{"d_mlp": 3072, "positions": "learned", "optimizer": "cautious_adamw", "lr": 0.000366, "weight_decay": 0.41, "lr_head": 0.00465, "decay_shape": "linear", "seq_len": 1024}
Each number is 128 + 24 x the weight over its row's rms, rounded and kept within 0 to 255. Layers, rows and columns count from 0. Numbers have three digits each. The size before them is the row's rms in percent of the matrix's.

# down: layer 5 MLP down (transposed), 3072x768, rms 0.0188, rows 3066-3071, columns 192-255
# up: layer 5 MLP up, 3072x768, rms 0.0227, rows 3067-3071, columns 192-255
down3066 102:139109136125115125089132142115101138148131104156186141127161138097092193152082132143082122125134140096177135112111173125139144096109094154130135182123110156163130128129156133128140152105148141
up3067 100:124110158115126162140159137141113124157124131113088134109149117108101103126126122182105111152131140135149104131101133140121136137103119102134165152168107120092099127102087122165134128105127121
down3067 104:150158162176125140123092136131080114097138131157095105120111090129144125080172162102126164150173180106135135105133102124172105128127126109128136177067163094123092099130119131172165140147112140
up3068 100:151084124128162125148115157126111142084166110150143127148107157121103104125112151170139145135128100141133149120141096159187121107135121140106092102089154172171118082128119118119125164092142109
down3068 101:149129184145151128158150133137124140085113144095128164180129144107133158125132106078116120157072114142088118090123089106089096137126124154163137182150069146137131107118113100121091115159093116
up3069 099:118193139134167143122164111130098110106148111105119127145138132109192123140112131146106125137140141136154124090123154129151117091097170104100160109099105128131128141121104101157134100069148075
down3069 103:111097103141108107152125084128107129122164118117081109144135137119149147101169136129074107138123115186145151137117162127123112131094148155116125157137113131129094127122135133128137108160157125
up3070 102:103132154095126157145127134155136118130162096159101093127139161146121180152167132159110124120134134179146150115156135106135179162116144115116141184092170138115121129134103136118134148121122107
down3070 103:093129135109095131087163098097147108102138140114091095141121141113086163125075121113126111081153098107109119144153112134081139098164134161122067112160122129139153109123119157119119145125152141
up3071 094:115134104149120088088153128093098161147119157099094087101129157116160139144115149139172137136152138130169131111113105121139117138093160128133134124085173158139154112125118128115134165110101144
down3071 093:101129100151145140112166130081079125135112164103097156115122121096100135148199101125112122098125174155136140092098091128101129106085143117101143115127171148178112127125148095123089106105132119